{"n_layer": 9, "d_model": 128, "n_head": 2, "n_kv_head": 2, "head_dim": 64, "d_mlp": 512, "vocab_size": 8192, "activation": "gelu", "norm": "layernorm", "norm_place": "pre", "norm_eps": 1e-05, "positions": "learned", "qk_norm": false, "attn_scale": 0.125, "bias": "none", "tie_embeddings": true, "parallel_block": false, "init": "trunc", "init_std_qkv": 0.0442, "init_std_o": 0.0104, "init_std_up": 0.0442, "init_std_down": 0.0104, "optimizer": "adamw", "lr": 0.00304, "lr_mult_up": 0.867, "beta1": 0.9, "beta2": 0.95, "lr_head": 0.00642, "warmup_steps": 283, "schedule": "wsd", "decay_fraction": 0.844, "decay_shape": "square", "final_lr_fraction": 0.0, "batch_tokens": 16384, "seq_len": 512, "doc_mask": false, "train_tokens": 94510000, "steps": 5769, "dataset": "wikipedia_en"}
Each number is 128 + 32 x the weight over its row's rms, rounded and kept within 0 to 255. Layers, rows and columns count from 0. Numbers have three digits each. The size before them is the row's rms in percent of the matrix's.

# layer 3 attention value, 128x128, rms 0.167, rows 36-78, columns 0-63
112:117142129167097138122167129169134143150112125118097168175139040139111138133065177103140156089123153088114119071075182115139099126126163188128184174122096122052119122168119125176119116152156100
117:135108115123123122105105084177122155166115171143132110086144160069125093130163155130132087154153130162102082179150100131165138126143134152123134144131168108092124078149107140193160170130160132
119:131076114122171133140111164118155133196145119134117116154101085153147105113047111158120200071165156108176087081110126134174142089143128133167096145087187125084157100126142104123100056127133125
109:165074095129123109126069101150136078156144171113157097110155147166130055157138155093119113104185177141138139139145134141110115104139051116141096121112140059160143103162143091145145130152138156
102:146124093096167105136106091128129176153109148119133098099171090128117110105129148083142115124176155169116112147141139134117057091160123164121150137117168144153120065173084146156162135125116165
118:155160142144067126143135145178131146145103122131087174163132052165138141118091172135135147122143137094112099043101206137158077108134174134096185169139130111095121123124119174138130146144132128
095:106181137107099127138154139130138134085094165122145151124160134135127117128198141091149084171137162167092146126129178091078090173145076141123118157156078124169124178147140150132140201131143169
120:120119144137139131099171133147121181105125066147129089130163132100081113093112083174146122138104111089148085138143036136114097129110202152082114161148216163143132161090120207149101121146126127
104:148129143165099137124138136137135116077140059155121113119137152139137141105122068156136108130122103056161072089102110117128155118137192154084128170170172122146142143078136172150115161130110082
122:103160133138055129115123121155119084085120102132139148085120229110086137166193121155129053141096128099131123184154088104138170156131092118103106146158075106145115171132133136156142118145138116
090:153140102119098116106125052141134115102101164116134101095153147108142183141135160124148085139115141187112127156139129124140106108178120186125168132126150154128135068138062148175184188118119105
114:094149153151094124154153148201125179101116097122089113148106153082089127141109143168121135166092047104107115184092096141193158154052193129085125135146138127090096147091149141124087115147166097
112:138105120152111123100131075148115147100113115127137130128137091110093123125123138126149113111111165100128130089149132120114100157114093205102156157113150179134141141163139169132089104178102125
115:081146161112123126158196169142111194096104113135070157165119121129111138096130109154127133162071047115111148158071112155146095174094201118097122106154117137140095152071107129123163151120126121
125:082161143090098139122182124091110178143109106148098168089138140083170166103148083161145097130105096115129068117155102143134137152155184132078147131164146125099116104096103215182156130084115109
119:148070107107201115129132112161139210163126127141109090110160098088139097087156122134142141135188160154143111143142111146162099083124124167128098144075211164143126064131137145149094107130124160
150:120159126128140136148162152074140161122135076137124158175103054161163162094081086134136182086138150142170089034125205134134096136140102145125115152141118157120144129122133187099078109107080137
119:141219130130034123120109120123129060037125097113147130125124153178147185123151158108136083134129140172120140112151178118113110156152107130086119162188097147187130137114122182105129172133100151
110:091218157128108139139168146089122160086114064133116199168116087144102187061065121140125167103074108103158114082118160134126091171123162117082120150176103158131121156090086193115124100114087123
095:156124102107137125123118090077119134145117126120152148112131093129153161146107113093165123084146194175143113071155169133103101113177067148141148150137118126126141092164099158155142147106089135
099:172101130172135120092040145159143047121176122116175061109124173160116079132120142143097112147149150085147123143161084126124181078098131102124106148098153094170150132094184115095090075165133133
133:106149145104174130131160157110141188102138094144139094129132143117147126084138055128143152164153127133170120163166131131105122129106132112111088127114134155180125149088157178088071113125103179
115:167069108154141133127048110125146044145158170115153076139106115156147131186117148097111120107158164162107161133118167107120163098139075133196156105074102131106147117178148022094110135133134116
129:143182130116104126134143119125153126075128136132147112120138135139177149106187125102146118187179159198117116115162184125128124124141108132121135150145106149191120136103129171095082202119097180
117:175121101122102118159060100100160078143166149105163139127102114180146149158132155095128140085143192170137137076125204127125119113155032117163140133102089105128149076155163103063101122139104152
126:146155142142082123122114119122138078058114146102140138144148102206100150117155158078129087152127157148113163078130190108074065153134103122121147137154107176203126207131127151083144205159116161
104:126117101120126114156105119131129128189116159100126133142086112128127144170114191116096167098132137197104155153122169142196117136124067105169119098101092136080122098177117050089117122108138139
132:157123103106166130112080130095131059128172119139191099091106174167213134132180086111121129135201158172157101125187147126115193100169066094141115109128110090172161124131129100114110134064105113
060:114172131106095134097115151127159141135142128157132125134089161129175133175145136114109132133177120145102108193090063105188168156115086091117123094122132143118134157127132125173131105087148091
073:115056164133119143139135083125087126087118164091111155177173149145197141086110116139102114120113074097165126117166105162064105142147140168122131099143182103115110160114112139129183224133131146
081:173172119138080120106087111143147153161121178123114075138133137163121142211096114081143122121115163232120146131102161123133088129130125144111092152147162210119131106125155151142136199145171178
076:140141125124174138167124119079133137123148126097129083139116084221112180185110126117118164079142136047119112042115144105039079101153172176121137194082162150143145115176069102102138114150086115
093:170053117137090115191116110154135093103130095088103155113114139137137139162161166154126142125124168173157182099197170161205161101132065204151133103058068116178124123097185084116080161126129102
087:093166130124151125154161129132137217100147077129066134109133091161000175166142162150121159108119136116107182120108157095109130135127183111131155152111098092132116125146108135116072057117112130
100:140075140095091134162174124143117058111153105102088139120167136062189173167155139134134109155094086161142174114167139147138163138143126182171186070108038065125115116112162095140151166103140125
082:103144131137122134116145125144139154087172088139095108122123152080164100168129171158107182140120110149111151161114141107174239123113144088118047161145067072087110072117163121140068099128144161
078:208078105127083130097127131143096051182089159142125173183107168144220126144137133127149127114156170125125200099103108114119097104157062116132096033143099090124118124117124107191175138134101117
065:116217125146104121091178161135149172123113103164072128125174060104065147107130109104160070137147114176097155136071127104121042158112158141154162146153105199120081133118137200159128100125110105
072:143125152092166136091132122108117117099174146086139150138128140133217204100162147105133090156109089138144157130203090135061181132132157154159159155134145090106117129113129134131181157141100148
070:141053143160167152128163125097130156131136137153129193175108107175063061108122123154109148122114138098156054102121105123179159135126179158136149175135160049060143084144124120094122103110157098
091:130086129161152118149183140176126152096131080130095165139106054119102120166156129161147127130171115096124113060122141138137112124114158219117165133082096066144130148082167147162080079126122039
070:125126133126130130141111127147102135104146154109186138175149102233073073045094081082135154105083109065175153138130135126070082123101156131096111177172153119136148144132123137125156104168145127
068:167057115174097120171065079147124088095127150091110107197109146173215077184099173151121184088109189115161179089168127132132123087127092178145110127125190097123135165130155108109125144170133123
# layer 3 attention output (transposed), 128x128, rms 0.15, rows 36-78, columns 0-63
107:137113122123164140077157141159168102109142153114125075098142169110156104139129130135151180103124121102115145106101134125193121127094078154124176131067152137214171125092177127090083171150121233
117:110166118168150137178121137043113138164140105098120090153117168136126159121110155135179157152172131083089140117129096098142187101141121087099128133088081121160117143163154138110157128129114087
121:127136131147114116121140092146160137100106148109144189146140087122093142171154063123116100124104136188161136101157141129149091139103107147061205118156102141110126132086104124135130140125171142
108:097209101163112146161122086070099192126109094081119166124102121090112185137122079118127109130153116102126100111115093165105173069127107110132151157172092115085128160142105140124087097079154077
106:118151122176082136117124116102141108164140121106128154081113115101128155184144096116188124178137107153068077078143100112150192097149098053142128128084103087104153161132143152106147124103173106
123:142083128113158120097134153196170086150117159139118046136095145101128124119150129133150155142100114161125130103111129086179084141111114174115150091086188153210099063145176098105134093139156221
099:136123112106173122123123158129144176135117112084130102096145162133155121134101165111133157093150111066074127152086090135122141125121129147199121140092147130156151113178157121120106094103149132
125:118103165121116136127062142053141096168107153163119109152113129179135095139106154112140155143124112139108154155219157118157161149152126090090095075129096126149106105118149085121181105135084102
106:105099153101147151156101187141132118122095174156101083179102140153118092089146158111131165141108113146145156152188113119144107150136130152116107094112148131175061054157149088114146061135134159
121:120141112145162129163108133070090173118127117116094108168131158145139098047099160130125164097167146060115167201127110140115137112157150131133090135161123134139100132162155101121134118134091100
099:113117123164130151145131186115133094154153116130109091128116139090143126113153124109204151167133114107076088096125106098151178118144132061148116128051130083157127121163161163100142142155152125
115:151105114090158110116120125077116092168152118153108106152121153205143115058109191148104141124160134086127159159131156114120125163101160148111114080147125166150121098118133094146166149178063153
115:119139121165145146069105110085130123177155135139138107102117141117162103175094142139179147099142106095085127108152101132166180121136088066166124114107081125168173145054175152101137144115108121
118:176087155082113107102110141127142057143130118151140074087150140166147122093110169140086119133126125121127131149128184115112099179123179130124109118129176139146127105115109093149159160178089150
121:168084150127151120126113172164149062136109170159133058155150145137108087110141180138154144144117145193102175141161128065174093175168157106108103095061174132180084113177162104109217129147132154
116:107152130171083117138103094065128132193124131120132191107101089147105136193136092127162114174135109179077109087170100124137175100138082080100141111121073109089151168102130145142192110083175090
127:158078118106141124075119125212151095114117185133148136121148078100100101164156114124138100108082109195121146092169118130159084181112110137156174077113178151127130106123140137118160097110178183
121:113112090108167144135106168176117146148128128124098096151099137116126116102121148099154139128124118088125093143118078112126131124133162131204119089104174130140093070187181124092125069109156150
110:174065140093132129076101132204159060124130172152138075107146118127135087140126134127119128103104139170124139138148164111175076183134152134130140072113186144154124097137157114115163131152112192
098:115134118162131153115136138139133110114129156112129112125150119051117126153150100135198136137120097165083119089153094117174165116154080073149157142069141093132141152157169160080132129106178138
099:093167121137121141176114097096095208143108126125094199170053112147104142117120091106092123120129134103182112163135122167090136091132113170092127120211079132103076102139093107155080051099114106
132:148096131109109119115094118112125117147120155143140194129122085174110082159133148132104108142129109175103124144181125132117117152143126124145104082148127134060138127150112104156182065094140125
128:089167108146132137142191125168108190090156092114136195126118122093129158143144099128126109131134127094171092086068105162085140091095103141157154183142095118100155138077095181130043148122151117
128:123089111117153124135113171165128150169125141131130142134097113138127102140142166114141134142120107130097100120134067111112127131131138149192115101096149140120121085191160131128154036092181146
112:112188106148146121108164081184099163126133124113114178141111103057107158156132095130160092116137103150137097079106059141118142105122097142180167134127130110095141128141144160121095117084196132
119:116119134097147136110113153185147163162128110121119103089090133102167126156101123103129135115120110073127068135085106141099130119121145139218104126130154122158131072117138135105066071103152123
103:149154081144134088109167072153114145115164091101149171108156103109126169130123093144125082095140141107130104084058136139112126124088152135140172139148117145079175171096124172143118184130135116
124:097117100149129135179149160166097189072110148119134181152129088096078137124175099114129109123105146177164115115142093139089093111141124152153140151137131142071086117189103154126125055089190116
065:194113087117171124131179123119116110100124105117098135163164096128112141125114101127150125129182138108120178116135170100110146174094153124196169126091134179157151104118111114140146112132149158
083:117148187209099122121112148177176105161079147124139043116070179105147163083082163106134140154129141156122094069107117188129152116194111123080105162112090096118114142117103133073081084130128102
074:180131118110188097191132134091128137072151137078208174101119144101134146106129085138141119177126056073123114150138121089131143127119170124214178149117121075120092153143060067077118099166165126
079:054132167105078128085124144171156143062128101144111135104140113044119142117192098130146123124040136158174030169191151160155117103112132122137114149195129093104168117127158147103069142156136105
092:124107081183127127107126116157095166112105154134107172177123145161145114071117067157135115090151066199104182105088089165085110157135120122137117143147195155066151148106118144116202105094151154
085:067095126066117139104101099151115083151175123181108120092131067081145159148160143165134134142101110136168091121214162114127137116070115107181119169170175128163171082167171133158152160145080141
098:096117118185136151111100186158136130085097157146134154176122213204145081060116144140114158097197155148102147098097101160117106116147071128079087148097183162097139130099114091105109105109164161
079:087103134086197138189117112131099127151142148134093158144117133149077133111116153152130098104149152120130194113132119155097062130117043179131207128136143132149166120153137150149145208133089134
084:164140134137144171155141166098139142035092108047121114136149119126110095140132053080146142126155128156120093201096121170133125144104165135130132135093160143111117145099114102095049128067200153
071:134101106066154157124084129075124089153153150123162145087148127168122079189137146136135184171141133080127111153140116059175159115070132094143123085097154109161094105148157043149157143114127189
070:094140170172113134152121166143152174156105158188111070134138174106134095099150175137137161128150156090092103128141118159143111138193048108113119156139077191140136147139160114081105095113191118
071:094116197135105138135144128143130115121104085131137030112134157092157149119132169107123147122093087164158126112222137106108119180110091119085146155156117147225170135127096147094098147173086131
092:087099152134134153079102114087116109136086135118097081158154126141100112107156144156171171158128096190136127132223122089140144158073065114138120120161169150160141095134156079109149086075122207
073:106140183119104113084146090115135145174096092126097036089125113037135199162125119152121106158093126186113082119127124181138161109165130092135141153140120097141096168179109132100080150161100106
074:123136138175147139125147112180138110092090085078106106115076162095109180097108069113136076140107070172141094135099119188077135180151146147124136153133135085081162161102055155071082104151159116
# layer 3 attention query, 128x128, rms 0.0744, rows 64-127, columns 0-63
092:080138088178158097126150090134155112138146100121076100152167126127082130114178122129180084111186121164137108195155097134149114136114078085171155109080136080112156122098098171081129138172159134
079:115089117125059120141136166064142163057130143125109189150156134146130062059174124150110137147069152120145093071138147143078146117119074132135138032140145127080110152124101160181179143077135137
133:102164114124101137138119134114149169138070101083082105158156113149112122106139124084112136136028155162130134167123155158134128166088138146139090119168112140119142155094144116166161222153150105
091:094136123133122109138157105115141127135124102086105112096168116127181151125168090169162084131151150139138159170145148116149169131105177145096164103141131093138171132152106143133115143171105132
105:122142128147132135125121098173156103142178142128179173174089132182114119131098141080124134043125123081146049140142080151136083130110118150156140112106100095080143091150115135134066164115197164
105:103145115154103123115114108067119160128073098084124071107120145128162148128169115173132124126025127083141189172094136137169161141123184101097115130166127103127172148082128136150158128119156118
142:097106098150119189136158134125123158075104105114130105066122124066133089140189086115109117187083184182109129088180175155058108134142122125187141121163129153118152179110142159155116164136124146
094:099149137156095122141164091110124166160094137102088115124174111086120136130168102130136152156127141204155124118093135148074104109106115072206033127165092099072189109109136129160158189106174111
076:162126110145142131173105087077091152143102106171096114151106150081152128156149167170140144128104086118191115113077144124158127114137113107072136114118186146104103091110103073141180051127179070
147:112146110112116131133157110071124112135081096090083083076147086103163142112182149146147127192114146137109174154115184138128147150105164108087126101176144146163151157110159112136156154144098091
095:176154119102155111137134130104108137218125161108160127103097144061121165196164121108113177117121101125123168113107120149126070106136181120106152153096134171151106096181108092124114066093137109
089:102080112164134141104129162054147097081124131150160123094128094119170100153125125125141115127178127107149143076176105148072109168112159132148103074047154113167127152154127084151117141120130160
158:147156174144185084122141092141114106087163095154129180179136118119162135115138108102179068086176145144124135081140114078094104112174124179173192108117103094092072096163103138095145132058100115
116:147071151154183163154151113188093140144146154198121092173126127106084120148179122152133169114104147180132125070154136101097095120160096117206176082079120125088085103111136192085151116086125127
096:106110118129142111153133136105106119140123104161131099126114170101203131124166192192127118095095096207157218099122121146147123158112213121124170081134179142162112123133142112108164091176097131
109:124116150111153129109208120147137097174161052138116054137125071172142193139147127122120118142148103178131167124129117133111134157158124131133220092048105139197112091139118125094130145129088141
097:162107167090136149159108164195097106151109138191152147177118182155065117146062165142131217084118136166134152102112121117146125123182091133126106156132073133140101091121114128106187101103158133
101:158128100139134117138149087105137168130159097090122102134156133118145168162104090136116093126191091094099063133133152154142166124121148136086100138143186123132149165147092124152062116172104094
089:142093148190134157133117113184108168088122148161141133155173168113071031142165106119151176138157133181066153165133085133138122098166051126145122100116141125057098112101134154138139114081152155
090:100126102149077131093111159095141115133140084071102148150104155157124135147058122110138094086131097050145045114204135148076137141108128100183053117143144109071143200158139097142072109178124154
122:141087126117139188108177124131090130141157134173096083139132096105099112178171132072123153153057159168111155061173116130098094137165091129203118114093131140112116136138134136157176134099132134
081:094077121170075130089127125124119172120173139108109146116167123130192084090135137116152066160133127159148146109189147152078162125152126140116132126080151113176141173138117156150168138157118136
184:138159176132172052110152098156136110124151105151098174197136125184125161077096143141176097080190086116138144149078093071146130120147147142129189081092135133137066067161106114056159117097105125
151:059111097081101130121108134121141161147107162099099074106143101156126140127120120114111154171069103143112147195162122188154148166068154121113084119098155153165154126095132082141168171167123163
121:182111165087154149114148120141114120148162113154153117114098118128142162178155111129089108141138116109120161050098073132129118104171167131122163138071110125150073091147115093125131142063120122
085:106139134147087143176090137141140135167098159146098102062096162097115177160118130165181143171058123159124146090124183165122123128141162108109076117161119173140103091109129070123190122147094039
135:113111087138090169127138140104118109103106096120133066063160132081142125116166126139102175175068143116102098117166190154127166121132125125125097166200182147202164187112155144173125180147140120
078:116138115131152112147131185115099098155133085129066135094127108130177144105135186158144133167125088130099110108138096094098116160128186120113061120151105159204105098134159056111178194160158101
121:078138075139111122100156124048111134123086110121094076128132150089146169136129129150126117121075151101171128151201130118112138133100171135154108126186151142128127181130115166172124170178136118
084:121079103177127117100110123099118130106167164110150203141143112197115066136093153115113148090164066106133100120186115093109165137111157151129063078109150115138144138138112134177078148136151184
080:161126114120106109111083106119133133092123166141127158160215093105086070080135159147139139157140142114170126165048141124148169119107074076136111147138076153112157101058100189152111141116134147
100:122161113113126112137115141081090108053104149182129127156148131101143042092189159192150160155069154103106168151137131082138185147091186133151128092195147137149113136096168147160186160121084152
087:104132132139095131126086144105138126070146161117131204115130091122126102131123134172133128144137123128139093169124121113141131114104099075139056164144057145154148121108096161130090150118179127
092:122113131109174146111148145147102134102157111136109079153129109109131145123150118141165134173115083132134131169109082057113124131162107080205131069181115066055105156084175127069160143116083123
103:107175133068124125129157087099111145143126157101110067107136121107168121156213139141123153142018151150118173087084177157106121127136174133126150144154151137113135117101088126148177158103182117
100:077115118145147161151125150131129120124071111127117070132121133091159077150134086116137129115103136180077125116229142140071141138116104132177095132151145118075153175176135174151098144174148149
098:156151152110163128128129126232111113167152120145136146127161109096067142119132187109143143171183118135085106110115130084166093116157095148152171156102097192150083120140124126069105157118100169
092:090151118128123122115125073152122108164112139139140028128110120158189161136096155109132118122107088184136160137195144146130171137131151126063161165109114140116138147149149177152139073150070097
091:103140094177162060123170129141159118141094108084135192095158121145114135082185089123125075126179121144150153197090082152213101131102105114060147086139152112109143154129089129111161115127146129
093:103164108124140114107170130147120141136067160127153048120140144119136188184171087136153195155088135110108118123132095177130119135122145111075092201160181108093183141164113119204152156123130139
177:123123080120096155131129131097126151135089142106101082069147102089105103121197117121116139199083177158084161134138149165122116148098119111144073125178185152143145158121130112208162194141146106
084:149163153113131133127147114138112084183126130150085034124155083103098121126120129139114141191134094131067155144105140078112178144137191130126155130093104177186140089125160096097186166171129095
076:159105114136120114119121118092120118096099115101138124075104128079198146096114164139117054136140116131158158091163150130123144111103215130075139172146175101203122095147148092138140134162106150
107:129086118129164133079177106109095128235146126138057160077165099107083115128141161135142125182183143142082143140126115094120129162134158116147125121070146202190117122158131072141167124141101161
121:163122140135177101128080145138135115096169144155148156184129157173114146089105185135123134078156123100157072121126151116131135116138115157127237093092103149125121087124108148068089103106124153
109:102138091143107152110195164127129137140114116120071110089147099109144072149191139078128088195178128144065112149129131138088094151132127127138073104104170144132157145173113116171146167182130112
090:099071099206168126126126116133139170077117167133138114119137179137118120117143087132167129084146134208140104114151119153130145153128068082133085119177179116082141173114162186129130111136140117
094:072097105156137128159133160176121089058137119153142074097075152107166152151132078152133143105148108174107159148193176176121079121122140117102066151151171114075092126150069120106134115108148153
072:088147127176139145161101076146097174103123167153122054145126197103104143151177102144154141137110114167120155132090114126161142097145076098172123150165193144026142145091103180104133076100160109
086:096076152141124148128137152083137138138122127121078142115112153120145104105126159158145106127096088164123166110195166120053175144123130107182166084114125108116139189132176131069177113136070165
078:089082143129091141081111125054154178082121131142126202140110100147114127138152077062115101053083140164156098128124127132104102104117050110150134086090123093066150164098105148164078106132173146
089:159148173111099163115146132139138156140132185129131148181078134123100087178117110107111132113127142152116105129145054110123090101160098120216120130087088116072078149125092143121164073101141108
104:133108126137143119140137113162125170172143103129079041128170133151139144118114137173131127142107124163128105111107161125140183142147131107120145139146141151144181126138133155115154171177093130
079:113124120138146131121173138114139136143180116054109215102135104157126118130131101116160149138162065115138057135127083151136125133156109125123037061153143137077167162135130112124068142116177120
140:146113143121160145141168131162115141125144141157114167164143126096109119150161122115164138112171170194147130076134114100108094126158082141203156081076081147072105095140115192118123093079122109
125:085129110162146142148163112118117103126121116151110071092146107122182119115168123135155088149155132184077150148155153141143093163129135113116146115141159149118120119148132158123139190140108110
116:090116095099107145111151153080150128169110112088111066151130117137139194187082114121131163115065107110191103124230102109115145151137142141160076139103113139100151122152151133135121141151129157
151:093123075144111143119124134100124144086102142133110079085146118090132096084209157147127129170094153179093139112153197156101117134108131131149088107174156137161160177105133171169153195129109114
099:137160124117076136125087139083192111105077094089147142141102109148105146147042096102101165105097082049170071173161100143118154149120138087104068166169103086140164174065133081147092140125102104
110:159125157136155143181094129137118136143155144139157195165098198137110098131080119140107177072169124110180104120108114110124108110163062132126115092160096082073116088115101163096088104106127164
124:107098109141091195164100130141111148106120156161147105077135129102121066129163121114126184160083174194100091082149171163086101146124088105134076117187141115116150173120158199156134158125151110
093:165176159058108129091166108199159134169100134120089169172163113149102140121168117106130165124122117099092153142068102119132132092119088134157180145119121091091124106109102144133130129084105133
081:168122130097095138092122122093143180212096145189146116147130152126036128191159108079116137098048192151153145094185114100117113122130126123143092144144182121140154138120147125133159083121163132
081:156150150120125134175110174154106092042117071087159119157181157136181131077113133150127122090189147120082121183097177142144130105170107121104171126144147111089136077132128151075062131120132161
# layer 3 attention key, 128x128, rms 0.0854, rows 64-127, columns 0-63
084:097142091154132155126167190067111112121105128056118055162211134041130142113100103121139110190158120108216085155119149193130122126123124114129102112118106100106162176154115176107102128148078124
067:110158092102220161139111121205165107084112163141161183102142093166148125114174150079173157104129138171127126099171138140156130112153095140103129163111154111081129119173124133175154098120089135
124:123166144099127107158120190152211118121064129100127117114168113142097101159120144107128162146108125155122145157147106138113127139120126180129115150121098130099176151152129118139087113117223118
082:081125144135120133164165157085123088141128107085106057084183141096137152122096128118139150179123126163135092129135117121109141128138199122164071144173081102142166170159122127127067116121182116
098:142111109164158144093114105114088150176141130122133183156138125085072160111126141119116127072127107121185175121157144111158150128100094151130175119092089147116088149149142166116148130121031126
098:100164172114114083146135162122152105147123109081125090084168121134117138160127132113144120142145121137098129202159117145106096104115135163114084144120099117102164152155119106138085112107183118
142:102154144097140107143143149136206121106088120144134160127173133118125114140170129134186168134129131129111155097159128124128125122135130153104128155131113141119158159169140137166108111098162160
091:134131123095145129177121196153177132083101135115124120164170115170136125135144110108150127161118079169095093160143139136110121120103106122105114123094105133085177102131109129125105164138182120
070:082168157166116114145197170166098159107172171147125140117116122122129150106124104160138112171158104115090069112164168110140122109158089127140060081184168141158091089127122126131150110147126143
125:098170143081150095142142225099216121106103108111131096108182125121135143128109133121155162146125115137102132126123124162104122132143154143128101126109127113107201119131105127141102136131179107
078:053109132169100063092135147149062155074110141185122148144096122144159141123105168117146085136099096096126179097105170118137121128185122138133107062136109159130052109083127143138186108138130089
086:117130122105132163123107140108182146127104121143142170164130092140110097109139183101131121155164147151062115078213147131103163129139110158092177159100124135130123077165105135167166110099085139
156:167144134167094159106147061131012122138177126116087104157096121108125137124140145151121085153125142140168134117123083074120127130133175125164126124153115136135078193136138147083143130137123125
080:101130105101161138131140118189136161119139151189120177139166132177114151124168131111207171139156104135098155122097152132168128074136057121124114088126142159100096101156143140125164150127058150
081:075160119066124132113180201124137134107118078121086060159171147096165193083119149141147153204166116095064075110107137107077133110178144128152078092148131152128107104126092131174182102121122104
084:099119113096126115113152112086110111132111122120067110117154133066164117125181160143132124182131142180161179110086160129102128149128188108187145087155124142112141109090132150108144102100135084
092:194097103130097133131122066186051155115165123162126128147091130126148124146164124139115126113110136101141142111103144088143119122124134083112138078164204151151054099115157109121161150157092157
092:099170133126151134140121217085148120125094148092100117094140111122117089128108099104148104150130131155121138141118149171096138123111138142124137167130090111126196125125104139095093142115172145
077:100110119108102075206094070185116180134150173149168145160108107174127129144171119126168151123138108111171117089109106179144117109119090150058093151140139132118113092128129143143160168125111142
083:165140103126131173091121169103161117106069129144151178124171119148092089112131100121097138148111151150116158100183137116099167131120117148106166158116108142108184121169115132151139104134115164
117:112149140088129117181110142176206145104092143136116152128170103156124100130180136086182170153125140140087145094124147151130147131147067124113143154104125140134137153164117102145133162103129140
080:120129117168198141154125175144186113118139119110131103127181118116148155113156126119152166176133151156090110088125097120128106103124092143092121130146114106127180093146116115150137176131141143
167:163111118161123157109153090085041119137170130114084082133102123108127132100098156137095080140113122126177119148104087124118139157116170129179132108117149119127102157114109118101139137136117096
139:050122112119170076137125171107234113110049141088139150118152137124132125132092125120127167141122117161106142146129149196147118133118120165128125132081114153117180118109087086173098151110176113
117:167137141132115148116117063118062139159190146112089160096083142142127145116165165092104119155124125112117176119084126118121145132128105130149145126122121183168081098058125111082173149125120116
091:085151159099123087189138157148135126125082111148134085110150138141153142145161152128155156095135094094039087107125086094128110123132135134130070139136155140113123059172133118153139136129212138
132:095136151113135111129109188128254124097079147149170155092156128138121108117122143094144167116128114126110124131120154160137119131129101154085122153112153158113190080133105102150132143119146138
076:087147132093119146143153185133146118134104065160069135163150153117155112124139117097140157148140147125074152116128131084104168150125140173159096110081184131129132116195099086155147098105123113
121:098153129120143157142128202107190120087075123113141140118219140142152141147091089085159113122152139118107128124154128133124107118120098156107115149093094147120161139186129124161125117146141143
072:102122087152118202109105131148174106093137101146141156154137110092111143082117111097137154090139133108097087102174156173171141102119099181098134133135116120090117069136119132151168171151000170
077:124119111146149142146154159161114135098176094112112081131098134109169146171103075159133097099116112122207052174129130184148095136118118103126132068090175081109151171105134179083047140136097140
087:107138138089116179123140184133174099085103137114115045142178095143171130107118133118160157169139124137129068141137109158146135113147151128102105139109121120115182125204086114135113093117147127
075:165068126186149157075148071103168138138104158131171103134066120093089142161109112153139123067084082146151076182117114154137143126107091130090156085090174136088129125135097130105084103160095179
090:141139098106141225138156101108149163080141160132098070126153148141121133125173101118152117211143145145125079158127162160134146116094127101100120094085131157088168107160076148114091148137160143
089:118162161089146045162119205178115134167089126113138113080152130156149176120132135109143132121172093184100128118166091125106127129146134161136085144159090165143134097140147091145156130107172092
111:094129143098130087122107137132183133119074149151139168123165132124116140135128091133166156115140144128095144101157134136136133111125110161113107138118121148137139160193170116168120123108133160
093:125084115171145087092133090119084146139181112177125109147111169101167123111109123164162125076111149107143135136095132156162129150133113095147140081097181130112120146131154127108135150160101120
080:085112142133067070127092145134170103155092174082105176106104117136130088164122082145149131145154192114102160134097112069108149139144149112183117130193111121145110207109174129174103088093170136
088:112107108159168141111127133076047130130160124071102080153140155079134137096117159160105099145138148105175095138103111155123131154128151138139095106129126106140126152084114160116117087136138096
095:081092168099153032150081145163148139130068134114116176121177131158131080154115109086172120135113129115123145151131137115134098117117082149133138152123125126161125111139167135171129150116200123
149:101137146066138101172115184153235135104073128133158150131163104141127104121128107089155163118115120125085128133159131144116118118131106145086119154115124126127163148148117109167132147112172131
084:139144128082066138131156178092138112118109094130084030104182124144187100139122140139156140167111153128126162150076119128116131161147136078196069145159128146157170184107082098077095149116171087
076:101151136151091175080155191045212091163132141123105093083117104128148135120095152130119174154113116119098137125102103073145147111150206105139120119161127112133143126070082121106153117127109117
098:072127128092185136167172194121180113050120084162126127155169148114213151119120109110171134152136096102112143102091125142147123149154089152141121099135151110101149153163126122094123141127114099
119:146158111185121164078129083120045131130150125106109105142110122119112141129123130150106119116142123123186133146146116131161123144129126105149147127135152104129097138111117176100125118139042121
114:118137147063139099169114216105199147113076110146139148150178106126116119124157138124146171116133133144126139110123120150121119138136105171109152164116120120110172159178129112136119140117151101
093:086122130117134118173115139181187149108096164129146144149178130151127093128140116099166153150105153119081107111155134148130098093117094149077111147092132078143158103167138139195117141109133172
091:089116160127121041149064085117099181188121168158143150165101143115153132130128164137123107121175134128096119088084133084150125116140149175108084142105136177135048072160172118205138113125144155
062:124124163086164145196132195183125164118140139064147081160151094115075146167150113122120150152108148123162106181111151168113102100162075117134092184079068157127145124108154134169147197146151161
082:120139124085155108148090098148179129145140123123151160127180130131123143141157177165156169193149144184050092116176134089142134112146172131120137113144102144108166146163096107150129086100177157
068:206147125119167149090127065164141128130092162095163224125099073173060124136132131156117163098077097174164101151188159163125108141121157145102208149111063102117121096112124142135116142095096101
083:184101112117125155114112077141070124122120157139155172167069092174095122150176133148095116147111123149153176085142114100144123134115098109122197106128112159161096088126146148126164131103102122
097:138163114107161166174103200154172107097091109086116054079210137103120079151122131117141124194103109149110118186095125158100120136119122106125114170094130115122197117106111119123084156136178119
070:108109112175143148107141111181111178105163123161168204179123168119097165095133126109135141102084100143135107122145138151163158110076080159120172136123127131155098027133096145182189168146075128
107:123130098083111137152159098181101144123167114182101140179133135161150179124189092144211117115145115166114121112143144101155120121153098113157154102168125130098090117180147193076165145131042158
114:066136140097132111192142191108181122113078129097102089158185116119138098118113110111157139158134132133086152127143108133121096132154112152135131171123092112091166166174127137151100152112175113
105:119141120095123109135124151131184106123064134125135191134200135133099128157124099094160128108120133148102162118160147118121127142124054120120112126116106154092142125163153145148146146135134172
138:079152155090165102131116188129239140125087125120156135126172119126148117129107115089172177127137114125114114127146131146139118120136109171099120156088147141126159123166106112162112133108149120
083:177152136159145108072096120116180136138100167111158206103097127157077098131131165123059138112095138125127147160175150159095135133125107151116149146067108134133155118123129106102075093127197163
101:157113098135110185144158058169043146119170142155119120149104126143120139106157123123111121104157120113146124132142107122112137117097105103110123122162106106131067122157140143103170141143075158
136:098130155088151091150130168191203158137100134145153147135131113154138105142153113122175185109144121149081134112144139157152127094150093136081137150137137121111142102164153131167120137118133131
096:164080113161111078145080089134078141137152144099148114088048147146131171108131131128109096086136144109170105124068107142134129146090143131121125127167143125207075128090125116113114164104149142
061:170125103102153123117155169169181112070087170102148139128139067171154080144158103101140115163151143068143140088128109137148119137142106077144142142089173153166122090105210100130173124114105085
083:189127107144111140083100067112076096150176138126117056105081161073109130123098132151115104090131150124182128150102162112095136127130204102139126166136134079113102154089086134097135148150098138